Part of a small language model's weights.
Architecture: RMSNorm before and after each block, no biases in attention or MLP, embeddings untied during training, normalized queries and keys, local attention windows, value embeddings, an embedding shortcut, learned residual scales, skips across layers, weighted sums over earlier layers, capped logits.
Each number is 500 + 50 x the weight over its row's rms, rounded and kept within 0 to 999. Layers, rows and columns count from 0. Numbers have three digits each. The size before them is the row's rms in percent of the matrix's.

# layer 4 MLP up, 640x224, rms 0.126, rows 354-402, columns 168-223
093:506451529508503547406404518546471455493524545564489604414490464561465554479464466489548472517488507472541470532484526489590362545515464458514511550446460546501549445589
098:451574533545551464483601524482409480495391601440535441575546429552502534455484490524541461571509502464457441540543517540514433540443538541593533522521447474474440578423
117:522510414493511355442562550576394473599480486576506490569514496451421584533580416545492547423468504580550506496579363454422425494462516510511478458479453492472533505448
113:503538442486549503516528470472522482541500501436514534415485517506560475513546491497492520484438594538464590518495471586474538541574494519585412520470428419411624531449
105:466466460550473492472495503444505504490454519544489573520501573570434450526490465459572487429436560520525495528484455463455451460485536488574503407598486410596450451567
108:479546529492569580550518445501535466483494563504469555560605533536463473448471412482461469532409526482480598520505542572529473529484495494577396495616454512519493539516
106:503549463506427508503540448442525466552484520562551468448548410624568588510516553514501451539511516496489480500404526630607588516490500499477541587381574408463500518461
076:435521597520476446501619464441496596537480570505365548454536403430423476525468533483475446459527459468453466422525560528436509463471478615489539512496454437458527581473
094:420462487495475527460519504595474557439415496451470472594585518596490456571567492431487544618516515434447492473438495399496473548560554394478554579495439508452494520495
088:526556572549361440513559477566530551539585565468502485500478474600531506507445507514445508585479513465515622455448538558611557585530467551548459458490524477482458545498
092:463574465470558513497575430454426421499457521418413452490483433490459504496503502403487518508518494507441463469491490458460505539494502521418462562539502476581505438459
106:499552447549524479530495462541425443462499546468437559531490519415415514545535437470518512468509526511436486431547475554597501509490551512607450415563501500529538537465
087:539448539557527540440465468438428451521507520521370546489502542457480508531505606485557498478499499474462565522513463541530505584471553453479426502443548451528556425457
106:530493520489453511487531525490538530490552460490580516473546475443591419470438464458471532502527610392576466540537444487575506560454521483554492556352436556466521444444
106:523557457470585463505490535539581443573429449458530537544486468509517499542438540514485407450545423573498442513539495513451498439449590510522545547631558472459458520549
098:365573490579530506561537580523523445528452455523540465511506620522465603484510498453477581522429486541525487469460416547481382465519529458489429363479597483469512560530
100:528591469474403487534467537489321604541490403441410470481419489444518452507529556473489540500465485486486490374455568435429466490523510504503525576595568468504503515514
099:488535451455584519483480471489447469433499462490438486510508526430521503588550549499472589452524499631523514492464541560480588555554579490497452480511517544561456604421
111:376498467515531547428507432560541468532520462471564439450466598581499598515470526499541507442380607609530468525517504476508483452504521478531525368522458448526439542493
098:429435546554466581505523554510402461554480508533491441521536528463420451438381572423521522568421558552494480524494501442438510482501458465518579378506450441490441500548
107:508485516512489563614573496487435430432484563553481451477511522499506503573495534536438644606588534552520541499490452511542501500513475564516519459466464542448492465478
107:514441453498524503449482566632449448471341485535539387538546516476514582456476473453585451464392520475497547475399428507528502519502506520542578431533499505518556572487
085:434526570583521403525494407480529497449561499518488522507503582445443468459439475481526572458579522426515451423549414478500463429431561469506499508492527493504580480528
101:428483494621497490442427572602531467484401492464529493499526595508528568490419468503609531431514603501517419603521456450505423537502482507496456432435521405452513425511
087:490595527569581509566576486533493453470444505486558500428545439514389539460549541522536534531514497522539490400537433475576525529547520487544404369516482485357490553500
097:532505623470593552554412524495425478468584561482464420537455509536558416573529500543518500541498436561499537481475506476482432475486502453487550497535520610404596456490
089:511461552553445462462444486488492550593539505457486558433451453521564508520483504507440383438496549473537530409468505467469429497496593547517548484506598488486463483558
095:478466525476451554475518476459479470455580509547568514479469521496547458465458582474437522488501581413539546468535577510546622443505457453491507484402493503479495458453
104:462500491509569538507497402470417498493587463429399544487585434513528470499385529576510487443595424499447518508513514451487554524579543569504516503512531431452567474512
091:516417512516412497451534513553505467486603563576544496371503474533552479471525571490501477482449521461480486556507438485535453489492509605510468507390496455381517452565
103:475528582509426547448594503500385475519461514553478558535453448429489464540545569461520501546471542479496485459489517559545531466548480519451424501456542480480470453486
108:520388485473500444554421547495464504502443466474510465501472492416504408481533552452487526429572551577453439522476447572482665539560517542441422496384440452480497568533
111:516561476494519482486488483534499469548410408506530509445498464533514547489616482539464540480389489576439517599527429533479604450531466435489571530506534621464486507402
107:543547448511542471490431466517451470521499394546501517447500560478482441429528468501447585513499512543445437510534471440551500546434535476562451564604545421604474578575
102:484397499521429404460423511558504548443525455500406515440493551563449514487393420530398503544428471504508484496504420474482523591525539433441486534483462544506494444542
097:530530571533480458496442542474457493519470376520491477462442489461515470494455470558474452395527482522417431444459522485514444493466464490376491555568527507487502408613
097:528545562482476515479529455544488532536553586527458452468434454565486476492474455522454481516477619487528481488610475505529538538572430550485499501498440525563567437501
095:486488501507524501531546402466485484648468510543495510427420503500482431506491453532500538492499508524463497468529418553517535552470539575542494467479469361531453524524
100:524518427521422495466466429502534534456538467547521506558518461455527468414530400528552447548494443525469453520495566498503471396497437467461581488477513537514532446600
094:522472509616507555484363620524564535603552412467530439463561608408510487492531434542534595510398468525458588498439513485569457461502623411530481494476566486524543475592
092:557527466525571459483538479526459616594510569419486532500560493501419487522524535523553549505482392417463537540495542423454548494523524497551539569609546476575501586519
094:535510568549571438542470619547533499381600578483546546457558498605507521455534575540474414541472424548440520524449584468582472492519444543587464414421546506450532505557
098:473578555508590513442352427521527544490532467465503475536488430476497478484405571512540486550517513501509484478534538470480502533412484487601477505485523458509479611567
096:513597490562607565478440485553505467486438445591473416490567516533485579427501480472552513458483581464473419499445498445561417506572497519457476464455498456495504470566
100:492492560436552490498448566545542448455515543387524541484525475528529504463448515432486522543552613473490575445557531479585562509591435548471451528516456426503531534473
091:552439489482428593490327488558521399404517530547480514557412587469554444465508535543596502551533445479484538509516540541567441495470417515494505555567535503461547454569
096:445516485560510538519508578518522495469470495612485421509527579404428507533526558510532557477556488487431494469458468472442515521467562446490490465537454452535402508513
098:536563573482515463495600521472531446469420556472588551514589488452486548478481529416554427528554560533500519581515542412543521519558486519549474532449445484451579547413
102:535565535463561382508538480547526512605408519600544495376544535462479470503514520411562478443431527539515532549530444522566499472581475513523440489527489485536453480541